python train.py --num_hidden_layers=14 --num_key_value_heads=4 --head_dim=32 --attn_scale=0.177 --tie_word_embeddings=false --parallel_block=false --init="normal" --init_std_down=0.0 --optimizer="muon_variant" --weight_decay=0.014 --warmup_steps=0 --schedule="wsd" --decay_fraction=0.28 --max_seq_len=512 --train_tokens=158500000
Each number is 500 + 50 x the weight over its row's rms, rounded and kept within 0 to 999. Layers, rows and columns count from 0. Numbers have three digits each. The size before them is the row's rms in percent of the matrix's.

# layer 6 MLP down (transposed), 320x128, rms 0.0678, rows 121-157, columns 0-127
095:391452520532439510416536482541543487487496443440423422497506352578463548512492511490461616577494469508450459511511398547553446446537532464640519568497499555490583463511528543580442434528534530437416506479452431512512574483585578509490419581457507515521527530545422528587532495496439446507514525485618460562474516569485455498427497465455494563477494497515487503465499459451499489500446
104:551568627411507495599442437511485466451526450474539472575444548460482537453522552535543493422478454554545466463481519529510511514500534459559485524393444490557589620500550429456630517501399490542437488472438495522502410493379577496519525487569522467472563488497475465554562544515415465460482529482438465609522484483440459556476447548501570475576502475480505504549489417493527446481560
089:518604476412433439384504456494486421569478472502560564515528530460389475454524523479534411421527400556497458579547459476544526572543470495445527630475426416544392515551526552491537497519449507439484388519480501605436521548438510519437464439542472473427566490541504509464497479505520530511443562542479487489512533550543554556515526418531576553465530511493494499519469556515563466405513
096:439478629439455452571550440476523482587489488531452458586490455495512481412558430515573579446377423502533506495530562541505540453568411541452401571491539413501470534568479473448420376496472515508402440485544460573474470535522555554526510515554411547495542483497464557477471453441468474541567490473511502455452557533479472497433514527445483537434394495522486496551539442517535467443483
100:492490540504487444527435476520462482433525454488424496507597471485469449451497533485473605567415559519484464362471401519499503410523504471510496438494456589523469552564521437526514540476511455432450480517474499628382447461448516429494457562510463477499520491593552516512537566474573505499467518510404538589542562511498476635572505582394547475489521566428471516472533550439518470478538
102:449477439585524464503525476484626498502502411476485497573521544548440564514542456508495501530562511492468572463512506455506485547460617442589629446496566547471496540569420474547476495530611532467535407460481491536490508549431598467460539526510467438459526556418487595487475528545431472442411471478469487491532530476508477567449486481538491506410537444439455472462460409396485562470396
105:472394557431592524399498440469464442460443447455434474555519494524507526528445494492597596538521507413483541528498426398557482555493529475556503455475478524593464486427489527524458504576560507493562499522533462458388529438543507545486581469525481506499441383545462560479513549459548537470402555573526544506569543538538531528493532513442430447391580520574520501476496531508460584585499
109:445491547490442528518481510555424509574519469508513481527503486526521447502546477501503528506400537500544392598489506529468489409478418483442444584502449567432389509500461491531478511451575503546519474548540514486552399443538443520468523492451474490563525539549481428506511442456531477561453496432564409496353455441472516360527453479442428564408559532521394438557465470573474501484544
098:387453491461564509630533482525529456442541539445543463483416456434495424479530506538510488469515447471570479515427477477533532506561485477544487456458508560484463467435592440510549509446491440489555527492497436434541490500524549424451533451516533554407466539464549538464409571425509526469566482504536483538446467454458559591503602452572445479410551374579540587511527409465556482450453
098:507529496505601474407462457458472489525472505600484454488525578522542563464479510546557604486450476533513473559571497459401492455511524498466450532466470488500532464435450396470491470427511535622509482435460417534566441462493519421557506479535459487492446479474513459436466472451584621542494503559513461496456569496436473442473415543564429389573460393539453479502531495482555459608439
092:520522444473512512632511543563531532384534533432497391549549515523435554551469503437507384459468535459539398428495384548542529483521521464510434499518525476498473496459534515580418534396479519452495588481460496523453511521489482600563477550540477527507455532439459560485390490499547540476431526418441476480604515511506477445490455566441484570452425557434537542497517550520531472456589
102:488419535575525410639518496590538513423445485474474498415508445460481551548534486569471600451471414454503603446577481511512585577492488531499505486603450514497443515478485535487466527457512490426468490566571488535557583525479525525520490536416439459470587499434486499541495536551507485462470473487566469544543430473477484575472495394450529506468358487556515432496476392463518556443534
099:534484464506498595524513501502491491514514601559475479526472559503529438494556569489535605522485487537479491442481528505482456462480506562459478499546489553560551500435586610433452437502509363505472532574541508516500566447510418564474417483605524584488415441534511535552481570584484449562514471476490530418543574472437516442451558464625492516468429501630511556549510600547467497536510
105:477560438500499464539517482437519497611495535563546520535534510449507596495535494485531492539445512466424478417490497537478508553491455536492583545564416606462522514461538595519523449421516485440566418470471471536565499470476501407557518347501538522575496504504386508470538430441514495572485550483535583401501475490564486540516523436404529611412536481430521476417532549450470486537551
094:516486455498499491371519398585556422443571486496534518505563549453600450540554506455542462572477480376536528504464450527558500496514475528427554578496535480470485430490556519440506501564443390511440476520498536598421507508491461516563579537450492515485424468588551531491497433371491575474524520436553473453450498568470556457495471444399579501471508494480535453475426512480478490397490
100:540488546496479444418497389514483527475508509460521448504433471508437598536495516527535453509516469405553472510535500572525587486497451434482532488540437412540479458432435540475546410522513515528474526552569462443425552543555488483512451445561474459508494537556360460558573578448482521536637395465464552482476523397532442489439477588451491560624542518504537538468515529538486550543445
106:438472519475578510340495529560546430461524575583497518513570469506396557498435488520531502416482427513543429492390472562545451430549441529479471453445456520480499494471528444507567548490442508430547526432481560543457473490570588523531489542519507506463551486524536457542518473448479512474484468500541548498571499441468564494528475628518497401502445403498452390422482551554524378512501
093:523446453503530458495522396476495401505522453505528420436547424566485562504515556436461538540481480536478486466614542531450429425455431494557502568521376457496494485514614496525505482564460613468565495444437392473495502559439583470540471478572527582513494578540583528534472473470383472449448434517456566464518476501518497545508455463483502524518453560430552541567575533527573533492470
098:493576483462373534542469435574537426562512423519520472531466440432559495477502524524552491490499506466428485519468501536490530473538624501558460507472519522439419521458470406491531511544409405467537423439514544554488611460574512525472521490550416400493410493476531388555515570459444486445531519544386470479471468413546625525474474490489529531502563435513490463422552475544533481492475
099:498440384569501477652468521577487549523479435478581457499445498562578505427531550503508419548477489542409443417557513508437454498520558510520462506538474568554463557469549514470500543556517535429466503538546567508479552523487338477406528518448477439585527493479378549513492554559507472501538604514517468455495470502500547492610465494532477544456509553502517437532501397546485438503522
105:482468458586621503532507497473422493442557472477448581401511504568517595482530580634501488546452494510496473428557500516489505413524491483479409497451553426589464478487476530555550570514466418498553466522450495545403490507492560512439493522544527569465521488529525540549560422340516458512469460518489516554547502416507569587571464485538508465565558603471540526515516487457432514541546
102:502486523420583519407449439474499544416580472539479511491439499656496545436431489491423465426559509536467459513518528465526543481460470486420528441586482481440438440486506532481499525455520404558397476575554535458462543407556458584489409435549625451483519561501485405518493480481503519494541493521557448499493523516443477495516477577431562565486593551473478531489529526404537469509439
110:477553484530411580513482418503617488506536413468460467468391476500519600512523461555497485446514474508452513468549423491475556480536570523536488518504496483551423438587499543523369426632549545488501532416570552456426508459551478521424522534507494471509508636596492515485583575458531536486533457497496511538431494428488435541494484421429555447530510486477483485507536601560534481434511
099:468511432465496485607549469550526506422523499455501446533492558577388497561477596568484482499403479448467491595517562494460465623510473440469459440479471589459532552483525496517500459493440461568568479465573535479563458362601522514489423515574579481520532489547480446548494438474491529480562516552525403514514525443497446593500543587524488473443519546407437456509552575522506486447521
090:514576494516439443419440565498538490519433503557577459434554514452498441579616517436533558582568512562549442467487474467483443509475570515501478472484505540468478525437508504525420495504419443499480468506493472508558489483592541370520544430552502448539397537561527516472520498423482559388489440498483485475494422408513615472562472462633550564536573485537476475471523438496480475569546
096:491529553428534517561486559418529533506464460523504531560516458550526486509509458471550504535456440445421485480608487497531441521616472515528469569594476560462524495526497473495478507575595561525497574494459573464616500475483507458420436532475581541587547489514584491384487521500558490450423541513497453557582401497505470543489523486478477497521467629467472597371554498420448525538450
103:486445571430543454462466537525542553497496492486497425555540531572583459453475499439541542503584473423547533483466443519511530521450409504495463465577421567478466558432501590496486435509470442421473471568515474473421491467487534438500515552455547499561510524417537439572496498514558508415436543479367519431478574397496465433459403510524432454483474586458554405434421456561538505502453
103:510490375460415497526479459538451582512485498478540550537539570571460579406498448404543482462452536436533545488478503464499409493492525532488636417509561496444492524542475542485557503598453541516487584519569495456574506532567526539566469485551410444577490463464472487486469577525521485518630483431446491562529411462493512463511469515517470515515496500533516495478574507433466625587402
102:512435399508519501577480511531525391450527474428499538445517480529543501599553525614571514507468503509482497541468490500448472510506457535496512488512407449487545589534519437503441488525500458522483595498476522473495536502461484461456495573378531465518458490561466467453552450562439454455531484574555479605399504425503547480543458542467359469489393682462491517535471504551457468557518
099:520521454430498509463447567495535396473512586514528478463538424496523449439544484554505556532534500506518554551499531521497474433454517516421529541576423499514485432534609433400487583466454440503575504477583554459461476466623571553572424523502456513528519395537392514577522439480560482536486501460426607460478610487471461487442475496443482443512499506440488473512448495461609514562557
103:504461465534455452518524410401429534404431473563497581466535494557409400391473483541474496478543541548532474510503446447570397581519513565531556498557525532547457510569490568449411536481499526536488521471525459470464442499544447497475508570477455471501482460442507525498460502519495552447583601543586481561520456487553467665504508542570557491477543554472481453435477575485447576454434
098:441476567485479371465527523484469517464527535496464537513466480559575474485522576529455525420541555503539453506494512430555447538515404537578397501483445530537520495450517501492525454541442431556508539496569529506525493634642435523502462411521454449473379437495422494580480545547429556415496603473576457427555478486568509581427539555549481492513441489493468531490520486529488429532534
089:532470483617527432454544578443509540555474515500505531562445474499490489497499449552534576420528479469442535510549513539448513567450524534477494402530486519499502541477506444436500610564456358502570505509610547440482611562639553503496453473505448433532500489536482513514564439519498564537463470550523513398393524545548526515576524501477479450571591500594598479484488482483469541555515
097:591558426493548495457504404554502514526484552565567471455596447426488414462450545537480523586506506451490571537457538610588437453476473478453517527480580535433528584543659626499497489480514511473584558500510477584464533445512504525435572552491476505473444449509517520594545536523477496587534537466458437498610495508525499431501541444579450522469477500509482532456526532509446421503506
100:538428490523471565398460497504461434517466491550506470461503455506487481491530489520513467538542431499523502596607426442493416638569524484476464463499437457464525527529504569502427591578643502436542483503551528498537423480451597476464404513475530444581404469488477509515420458556589511521428519494563524500497394498523443453568566559540489508547519449484446590534426505510548469489498
092:431430529527539526561502529563415565537444561394469517500524477559541350459473545448507554440522531536554448497470489494467441480592442568537497490461475496513472525474457611463617529509541504414491441474463460440459549505491468436481517517509435426515523437462485450519552480625536496503544514465473551513630534531500494569448381463504375493506517574433542472473473527500429482493448
098:485446606460511577471448534476499544443612359536439428412461565461418527497518506509447468523549527440585435571551464501504536506442516517514498477525462518427385543387533486502430473510549441436460484527531515393482442506537516597554489466477540496486492516500513561440571490427493492482597439418474466441427464465497510543461464497517564483446453559478475497473394529528420537494553
# layer 6 MLP gate, 320x128, rms 0.18, rows 122-157, columns 0-127
097:492579485471549488565461510478598552459559461355527459505470498549565493492509457561522464503435559523558448454525507608445464541546523465474629518468535521457479447560455555449515435543546475465515457504530611527450483523491535440557471328483533474495542525504497503463459491441558504534472582471480579383505429599455486492470442420461472583456451475517572516428450505464472498528518
088:435532454519483508523503460547465503529482486528513583548506521530460525474427520486533497492545429528542523498549541472490586539451471436522471590507563446554479600550573561559444506423407606457470452491403467534573534549418488506547522525499600358514527493511410483411456525524519453532412526555473555503474612411487478556564524431543525515442487508512507518472436592597575529477546
095:516524567492476485423563533486555570557534460485516415505523484531498434475534434560558574515416501487505439519474455555508628581547450474469450605478538482624489445441489487514483502480621502538442485465481470431446512559527507454484568573493498467579482445487485473553395495435499482600556524450510525427425431464502485429404584495534422510450427458531480527501522464549384453497510
097:494458513442493523529572509502503440505533484483553480505441387427481465552524390573537492472480424541466506442561457480581417442485554525462537536536506365562573504546477506417473430576620486472520533538578459484571477525574532450507515442486436535510454487468509399506598589472461542535533530465517524382472446519494533489527462506477472485511519461567626435476418457567452539544481
095:435412452549504533523492555505477517547449524455542555489547506526403505496595481543456514624480566467468526496585458322472588510465585525502521491540483493490460443441515476510430528511623508535551515529516535469498516420500450473540540505556529447508454454544526464567546516554417566408492494596581530471495523426442594467468459498486527435511535572569458509589505496549548584540532
098:479481400479429491466549506475435551391514394511535459526437517500443517464422541428484476589424479565499386437558499580415491417523443438452463490517592510543526425505480452545459484520516496491502542461523575520515456489510478594572456461406512508568437496418575519504471589552531547501477528431491495422500505558446496395511457564422503578485473547476461600482528549532435486492517
105:425545449542546495419685510551439460504523555543522472556483480521475423462485459532496462560470529456534465436444464550419460491573474550483566492504530505493508584540499547535431481546464470460495515476524460484542548462489489421522468502452477581525479527542557497525513490429435475538459586497554558539516625472467518437480576429478501420410588479533431481578556485664529483464438
097:419474532437540504471495452556520515608573539592498538473504570501526495504476476449446379574552511596413475530499443448485518497449458494453453463391509644544518527424460490542485532555438543473483484494507526552508389500478515574552409554581550539543515550484555474512499478488515551534507443513561491609514457458492512392479534505512466507477540435495551593498572480561371466477524
104:567486496473508489601512464434531451481521486524580523455459587451462392499550520444523520541520551517388437427563473521431474564504496432527496558475485394396475542438463451550535547512472510474551473569533493581603457440484430339619471420507484482489512466416516517476567434474515508582475537435431463484443513519571525511563520437525485484504529524508525506599482482472519560516541
091:468472523522496528536478517558463468420441504485559482562567570643535473476437519545591519493491536508545506482503514528394536504503480383499596502565543548542463481511412478511600397501425441549458519482431509468477461425475528416501498503588533506529484624476492465485469539481445428446586531534586466494491566475457446585408569459504478482476538527567607510569479568518487524540459
097:421502486483490415567525464466522414525515492558535486583499568478507403515542427475409541509545419400520575554478565476481487478505446511551519485499421519472550440526510452450497518499565453526547498527581472520473511462581491519447386506577472487423481506638572525481488514481482492463384528476452481552480425477523567511573633484432499485511526406519441487425518579460567595524475
107:572507474504535491514483497522573627508479552460456403608464466511506502508446408461509454504496520619591488546436568542479469436398513535525534509511513532489496521597483465493443380451580469455604486452484484542531461532532423505430484488500584500460500492530478503516544551609537516448477465554530625520405538434530594441579468483549527465483484504555541487442420448510466446534480
109:518543534457519524380454582545519519422438540564494531442431453432415403524504535464466464564581524428432480471588414457493493408494473473468528523486490452439514486574513497551429525560501518446453540536462503480485510538484588456462410601496439456497487489483554431570575492456427496544532520482487466484464502604480549500615472480469540506508498532559459611555447479495422506385440
089:566492515467552508519510541425585564501530543538512465533470534447440463486530562510500562555511528475615506519411573486518460430420550497577521584552450432510479495523545501485538524551489507575483577508538524565532544501430530601497588475632498407552415598542431515492543436455482540492552493396489477453539458475456502439497456402423524497481540550494376564538479478525499444500422
099:487481517459495526459513500486483573541509433560546515450577475459548501481482518453594595554461460557512440449478455425460569446461596447442592509491497452533595491414477434481447525511639503507396561490430499572584404510605482452514493393486468470432482569452468514473521458521534470440467478491438562467482509445404504479525500475544469484549438441528558526443455502499396511421515
111:502549478470489529487525470578498496461498536482430537474495489486434519452434458357497566496486532565465413572579473538470484541523488532454566569502514469468498454563440547524588551446435464462494521479549582509496459482516637488397563482449519534458565519462593609533482421412571512507431535513488518448519462504403507514436525544501459404407443469482551525590489544594443487464451
098:513529481426551477465472526415479426521401476446487596487487576494536459523547569476474471408475454508559507564490497437547624461485485511489512591494493427570499466485523472484521517485559462404524554389484511540644532437616495381536517475540499466587539498531449429515493482471587559479541576524460476486503448515462493501483406522472417594464543537466508620482499532470492509523544
097:471562501417464506491528440540568552446485508499509407473425534666431513535494413512464474464465458555457508480465529452480447554484480566528579496498467537554520398627446472504513571510537538550531552528574526456469502482468497545484512529548404446494567531487474519542478577436484590505471518500496554437478536472377494534572519505476555472532492575490530492414549562650540518440577
098:477588538475532490456431435514510518410513461457520480532457465469544507507551466573509501482538599533575431485501462449544550480511567518544542497417519486579447524462495528440426498463491437493459522499500553507455373576584665525454453437494460528599506584522554553490445510473498582552507648432441522494502459534437470525524501479405414458506491484512463594474428493504525451471554
101:557486509413598521571521485593493556356451522541485540488548513540419502484493512475511434549464553549519421525605570556471451563390507522484431519510549522485587540496455484487459449461489615476535437484449616551528551542507490466481574476417469505495513500469470462563485483459490626544560454516562509497521499436549511530567473595446527455562505544464513545492557545428537438551427
099:504425494515498577590497507483432439464436471568471522430516477440435482478449517628482483528464536494518457506538464440510506579513515510552539555491509452578538496529568472563521471608543497515504460506496470554446486561453569514472537510447412508469461498507599441487466564459634584463565526549448442563527547460572501412565460517563559386493436483425487444561426546530443549454584
105:531542417416441404524599480552458494458482641496473575456514574542522529486456548536528467452522573398513497554521467474549463511516530410451602585467531494546561496483473513483500510441402523541569534423476486496433491499529542510445545444532570493506508497480555509567388514514555458535389525507513486531550400543441574466521570581540483560494468542511498491433551410590455474521499
106:490498436550460501514495583517516521425564463455483488465482572522496532428499486488557485513436543465570464500560509525453510455426532423487518640527523392470537432482405527469443468475445554564485566448484563447510542493391517564469527556525524421456608461498672474522506491490502545488485476535495409498434589465501433442504413523481496522406511426509502463449517416509408543512546
087:492558479467479485530476501502497532474415478464498473457527468518487426374478528467478479585589570480423466536555470465399449569584550500621507455515514402472496417478496561430423558523454439472444476505402464589476471515527427516523464458542473453464385501477482494451535525579556532523457482501544508453455373449481498496633552527482521476494440569527422437464523521513469451448566
098:474497454493550526470540550496504516503473535504547503458544567459463444421514480522402473456527525479461493489585571482498567531529559509462452456444454582484508551544404435577469469443452558523473534373473540479433458469517491452534468455412518495537575350569461572521507470477411428528568491526561518520400523555484520443563492512539503448425379550453444487511420436462497490384553
101:565455479436443561559415473579532542497454550510448439452569520485431493631457456522498470533518515455553468489469566480427462515546490484553538650456540488548596503509560453551507546509426560509491421445484471490467532449512488529447528440581523550439570391599437529467459515466524520446485465468474513470518558466447544610481430524497628496545502435445480504500436512482490496396463
101:468499562554506441548519536450532476527502498526497516508483466481481481522474502550507472645447573535486524465539572459573389561602430498487473532503475498531535563459485585474515432413465481564473491493510551428451480442447512495522480543514566529461627453555433482534503505516465496548431476425539553505499518478503617569471443555584548544567441661610472555525501603519529486520560
108:507511528459488538474417522534500429457495474508523520548534428497579498478504525411496594529574492488473483450574589504483489573520510501393510520503579542527402478511535578519598456513488515458558460526553540501538442448625463477521470569519498502456574600519622530486445442461645601410480552542518522484499582511496511580519530468547469440498502446581419513546496528506470548425567
096:508452497432466457499446552492524555524464546493602599462504547449431530481618494560548466526503598518452538548532478398429517479515450477484571548567509587514440471512444560528496535479579488555495514603392474481513422448470544377465516524523549494467477448511434617605459475551554545476554575469470527538486486480432553459477514535523479548425498420463551497506530537617541534479493
101:560480497550550561420505437513484491487483551513489538463500526476540467484522448510535476510525466434442496490380514557585552421509441493474546543473518484479546503489427427531531405535490577520656490515565467519550526454479527432524561460595591452425441452439444435464375490526493473493421412520522534567498434521532560503512503488525503498448467495612417439550582544429453461414547
097:497554473515536574372499465540553478551508561545468542565490555461498468564551514477519401502503488513521530548493541462503436493495425566483429481518476585539530442396504512500496438551495481439513536373450511485530493554523493611457403503509470515599525461454490541535443535580539490584595527520591510479523489483510458533407489535529460574573455457423437543373491558516513400532581
090:436460529449506487461476479576527562404504551438647610353426443538493555470541504518454425502510522474441582476521507495536464526440409483405580560520518484545539504552558482522494559506590479575540523450498536503530553484516406524566520533485424538432532403467444446488472506537549549405537471515495565551571456516431486520523560472529579451515512563552549511448511554484515516476453
107:413561580529479395599385462491513575564468578566555555485542524546419422461576534537451498522596498469487492507547394427434456511525437437533556543512513409477547504479487514561559412530368518543501547530527513431514554480487445471401489511425529440499543513485445488451544440493472516505433514459440510451440529473461494480570587523498492582499495513529513508563490477471543556530589
093:483493516490501472606564489636491562395501531510460474562528501462477557432445520511564485463520594446559482483395449473510477472516430434553447519423570567544555406476583474547541474496409498465461563536491530484466536444501439539563540488527539437491481467518611503437487564557425492402521454471403462526525500401433507590516405516414553471507534512500477494523520499520570488481571
089:491436543505615380436526531485521531550534454470506531495524495471377570402540537481441582521457481469497487527458394494539362463569506598494572431447459551580501545536516478511465445471477460480477450494519510544436428506505440555502502550491566586543394539428482554496531491518436455489461556485534551553457521557513484447475560567531544510558433552541390470463589488485471518552528
101:431392503456481533509502517455454500467518417424498532568632466519508519550506502398463484558506555491493590554569566562442473526478565529479536547529501474487497577482391478485525398433567480566532450445583487510445529495406481435525553482582532542433470408490486484566441467544404490569470541406433530481575473524468488550525493529621435475489507497593487477453507483473485451437497
# layer 6 MLP up, 320x128, rms 0.181, rows 122-157, columns 0-127
103:536496486488532529501467488616502518516431558433514520537557448466565435579450450535571530539565503446484505425483503530419415447461506554477560432595517508510541487448437488573469420516556625501558512490476496406510544525493555569592521542556501443487407537511485388398486560446602497560535442558568474444523501404513447482550534520410497535425477485511491460511576470517472506519553
086:520485542434468449480499482544494448423407533517464509482470432502550456444431392489437595536482459529482535446437523502557516434477471483449525509536486515528618456550546472630462472483575471508514476618526520441461471494485433471468551581515528540528520462468543439621510509544525532460542375440477495441467493452397468542407505540505526512565504528421562499474499483424471547645497
091:533495659562529531472471431449575454389465485463442465439455489425449524544496481506503476507531499479489533567505523516560546486525494523482421430522530410464420573447441541491569372502405597553543535441461467507498457521468590537521477572477475548555469450533463531525471545467431509484465493484538489549507573488585505489493537591502510502504489469477569442394419413466581515406447
101:529502479408438544499525460438457509506470479546498474504482453545508449495559560620513554462489597517508544550458422498570506493525554488510549574498602484494561532540542441555448512427478541496499440446493540465538503455520617485512462363491528410379467544487513507475480422386490488531492541450508484516469487598449545542468435501476443550493548573564496651497546416503601475487509
101:559504467530577526538488508503497501589458430425578539492483445439447546531536385501433504483466550453458502449522488556455516501574549489440538570492479529512459537419529464591426517568594502526489473490452510430431473544496521450405436468560441555519492477437469543481604502522470415525519480498375485401460501539477468459394510473575521378437565543440465539532537581463498584506523
108:464452521444407540515516529418485410550520389392492495549507468481514404501500416462518527498481520540436515391579510428459483591513486482537479533486510515502507544506528591482529501527451606570463555444604492510553509554430497519506410507456501462461492510493463592578483576491573423553430531540491576468423552472492529438604481451553529543510506449496476542493517491487459573645511
102:425559394533542524415534478549511512463446436591509467460552497405504506474536494541566436409452508596487535489475522549580522466513491446525492517513557489553582515496439495518535478513488455439588529462543550446439381445506540490572437502541516422515509492466482547486514518474518501480517445449639390443594568472524494475474571541542566557503465510431493642445501542548537485484412
096:477548549510523454510570538609531404504622457458476472483404513629551425567551504493491463467476413572548525559431477461548456567447503491500607475554512470557520465481431482480594518443529548573457501526439506520513507538496470426441566557565534441472414525579541582501550478501549492516483549547432544501461500428459494454421512490543462599587509523433501505500477501589564543516474
106:523521458515485486477512471411523552415594459580448458494426410559479577411561540510545455498584518567523545450459521564483507485552459532513583456481424466521483529506425510575539487543408411463509510428521393441440579539489539513447556516546580441496569619447609384551464505463505471467566460442456518525496557501517497496537528596585435504511498496436519502529508512531450520507497
097:617477556427528539619563512461504570552525509476487490496479517518502584524561475528533584549478542428526473482498474501559444382391556499521482544473493506603513453530597439448555549453563456502443572482471541481496512497428520566411468473490458416659464520523507386482574580455511512474421505457463456490521489502501596580503490455533441487441466485512444531568486501551515506449490
101:575503438543450595529581464508501495515507455552551513500534514518469486489493472508420486480411482565558406416483492486472506424493532448468454481425460478537522552538484471460576465461532561523484467526455529423454425498602503446426544464455475578478473498514563367507508586586555487605489424557506447562509581572496587454548630588543541534454513454454492457522459533568452444515534
105:519564511564424478485578483551473496582527494424469525376502551517516470519524463500417483475460458491548506510544422448539483543506534520607481481587460481533484442479408512516581621407506469477475626579451565467487465521543468410374534569475507571473461479556494448481512457519479529429594494473439456482600521507623524475524474514553545578503548545518521544520470566547504492437497
104:483535552489532505471515406564578511453404469447624563508524497519546535431539518503449515497544532570471506541552542497586479549550474576515495521506549585463465521483485489483462534509437553508561503466433464588532470554521526519491347532538448417435612477431571583512541442411475434520445474471508419504520429551494351446469563535531500518547564497575539528500450496482490444517551
092:419491488424443498448511445521486525458557510485525498455546422508531518397470509440579447503485510467482496551587498491444555501492464536498486520467454572567508540505486504399378451515565516522451447470502507437522418567491563506478437632437470564521463463489591554514455448549506476518513421482478489534421417509488501438465574586514439532420402428636485447550601493529463513462449
101:607497458482484488519504507467505443583467446540498532478564574432440532427504601466499496517488507506480522474478402480479498550550536517470529414548415434458480572506544440595525418455435495492547523473406539471536476404450468500462524455436567578555511466395506590535480523622437533495421531454543498565532487565488519468532474443504542547372451509447430426526530536429479457459573
107:487463473499444456493453438450467497541544482570509522536498501553504557521558484524484435539435581492512562446569396468508507541472488529418463488475471498422558589607527465368512524425500521493424536593474472519531461544483425533467476516558509534609499473508495485411544430541519600480505388519516494554442412530604514622557519499428590460521489482407479484503437474530422514542471
094:540483589524523571475603547446437626598488513481540495580483507537525540592429480519554524562482468571554505527586516484536497512572530590446497498413610492575453435492427574585486391556587513531512506408451410481457442529525531450438549543533530492518544515482467495518536557553489557476536509538490476498565437436496414439520514479468513543500552530487558581420485551448473462514507
099:519524566449409496429524483507540547517471490489477485571486384471510489489461459538468442492362513523429502485473417552564490432484498463396531469511481519422493568503442442486496492407475543425560480517474461568468521534523411437621481472502470413458465512343492393524425563485493493442539507503427483554436403516499498467504521563518430469482538467493459409409542534540518541474540
103:447498504542458546501476515469524578456526492556527488538523441439527476431526511559569578536537541442462518457499396455495475504478526520559472489482499592441556566610417538454507549549485441511543496501512575526461526440520461459471501492592559549493414525605467526403439435486500391452329471530481487433540520564474516573458484518548509428565499541477419524500481457391479498564590
102:480480538569456549470480500528430580484514440456514613513413490510465468475462472553500477516576571584492403423467457522528500512461467581478517456557500475460603474525437537533458468474480416543467545449482415577470539487550480413464529560482486473407464550496499511417518491564515470659517517563477467619529540505519574596494486482561549496488496531524523520508437584472564565371509
098:590531537515522521463417546547411541465572495465547473451490391534473525489503523478404583502498448603610475501465575514501481517457589544506557497513526483428444437478552527467453505503472553517475429470507480548505427619496522590484476528540548576485414530578549527489485460467473544517564512511546586525514531585535503521485504559520466535516543521464456409435614584585442574449410
108:549363596582552571528567560487459582561490380479489541473462459522535492478468573471476484566526480529537533462407471562581509537509560583545514458481577560442483551331460528413498491483485524486470489467513421552603540458513480498482514530523425515477490441477501482463527558452566555441475536441507490486569438578541466585608514548497506507471519485522515497503474397481510561519526
097:494522454501505547461461437485453523498452477502499553469493426479538541431419575479416574444564516462535547491491446561520578534543470599608477403477513520500481540504517499480564533472439531529605449460471506461504468504519438461552407514430464494572473522500532454490514513499525496622569510396494486446538569542474556483567576522502528566511603459421470336516464611522564459486548
093:562394534460505490439526495503535514520414464552437490512461468480542583548479427569510540475484410618541477625463424469575484453460440490498523589467456533522548518465465532539507493444466522485490514553492476390489555503434543574490587567502502525475490533462577393401452496495428458539480501572465553632535548565521532436430504460473513413514446547530522600510440519495538556506523
101:471458491469553482537501513429474472531553538518523425491490569538425484520503430480412510584448415569461468515548530482405466543517545502468421451514543559483458539502429529449454491572534532448565470450442541493454484482417519446531479511481549510452564382544485544588547515492566518423503474564593541563470551528612505428592454521598548515400476439378453508536430519515446487453449
108:469513507517384471415507553562491488535510475558552469546533496467564494472453546438560591522525485492502429407486545465520485509480502451406549419584548619434477532452460622534542493467403512554442494555414450413399513562373473524524513454432501506451443527430474538578434482552547512540503493533448591498551511497496378444537442463459521488491455537502522476559535495536465497496503
104:491614455450445439576571473537462461503439482491502483421509570537511531505486488510448458412518465581447564453506446507522580517512520484491515465563552525490477462506541506439393470463517422527491529466531548524607492530556494565550512491472465387537433476611538505441492528518473500538575560484497584458488443484349449358501460417519535537573442468469517511454444527536386544501474
101:524573502540524525455496541447571495448488454541551490531514550513562533501515531429540521467449436485414568486508485407559478570514473445617541546501572514555571499540477500517543442423388507446557453412553566547443454530576483502490510574514471438435430506596444524544483577574515594542479591452520534477570471454501437489482499508626440515453534476590561539512581453552464530476447
100:437511439462577511474501444436523434452431500564548441611508475485441635503473607526475465517463449524469452512471564507541371400535508506540533485511458556570521455503487489535547451480376554552558517514463537484460514529541432445499521534539434510478454456465523462508516492528478547442542416441461544466556476424620554458449506499461562551603531607438441475434464484450462487464487
099:561400444510493466528546433456503508419446463467541569446559499608515574489564519516567420547443459442468495397524528487502434498358508552541534518416461464455623517465492422439449501527550496494462490506514514452483435575544494482519480544581419512584451542432472534386509505500505510477446444565428454538519481500512498521502458511464583557419389472445509511510523577447484525517569
098:456500441435480483480495528530570601458554477422459507517372622449480462509458538461545536428472502556438537493486484494459586373500417476476403422523542483492494549534551549599523509484571525601453414434480445502467522445490549474551431538505450479549494505600385468526563498561455475535506464561520489457443495460479466517498446538476584472447472480424514491470511521452448473490618
092:483534509509443527574567421415593540523568438533518459565441514549520528565574484494481508574432501532484470559586454541435598434500455469567450413597540518527500434531468583503537522531456496511541472636456455436464497462534545481460464478521557500413483528411474520491539512430442487493482493587582382434499506443499576511474514545480474521571496364514519542504453460500497510469419
094:525502530463540504502456401578626468533474448543568521461458434509441444482443502496404540491475422448515506420456475542567478486474549425490530509466487536562502485438500430556470588527532452546527555523470519587457523441515578440489447532565460563436444513468591627415530522372463501502531506591548457453554496414446546481572579542525480527503453499459453487554484481533429437446467
099:547511532497488561513540447474555533552450457476589568508517424489529540530573459476668522441548484479521459442471424518520546516479560489481413560539592588590433474450463511472516489475458517521308562463444489425513523509511531553441513482534434540499558494435491525431439522524441402500479512510443517475475488424464522531465484479509541496531486530548454446520605396553499430506426
099:435550506523563470493433523483513509438600500459565427533511499424433514471596487503455531445515479469420557499488504592520486485551526467490554469488446509538541545480589454610509484404402487546530420513577520580585437472462497548521539484520633519528528495440384530588558469434477471529472455517473572485399500508502570442453604547455536490503531508507479513406561462427570503471488
103:527500451550469464523576506485507480538436579414496636537485473479445465474464410526566461431495512496502420538407449442592514459510484485537616508442417461592468484550476455624492617541470554523522458487458456502496470562622521530447477455451474426542461562482459459489544531524597521504432555555544457529510525440484494529535485528482520517627479485452507508432578479560519483475431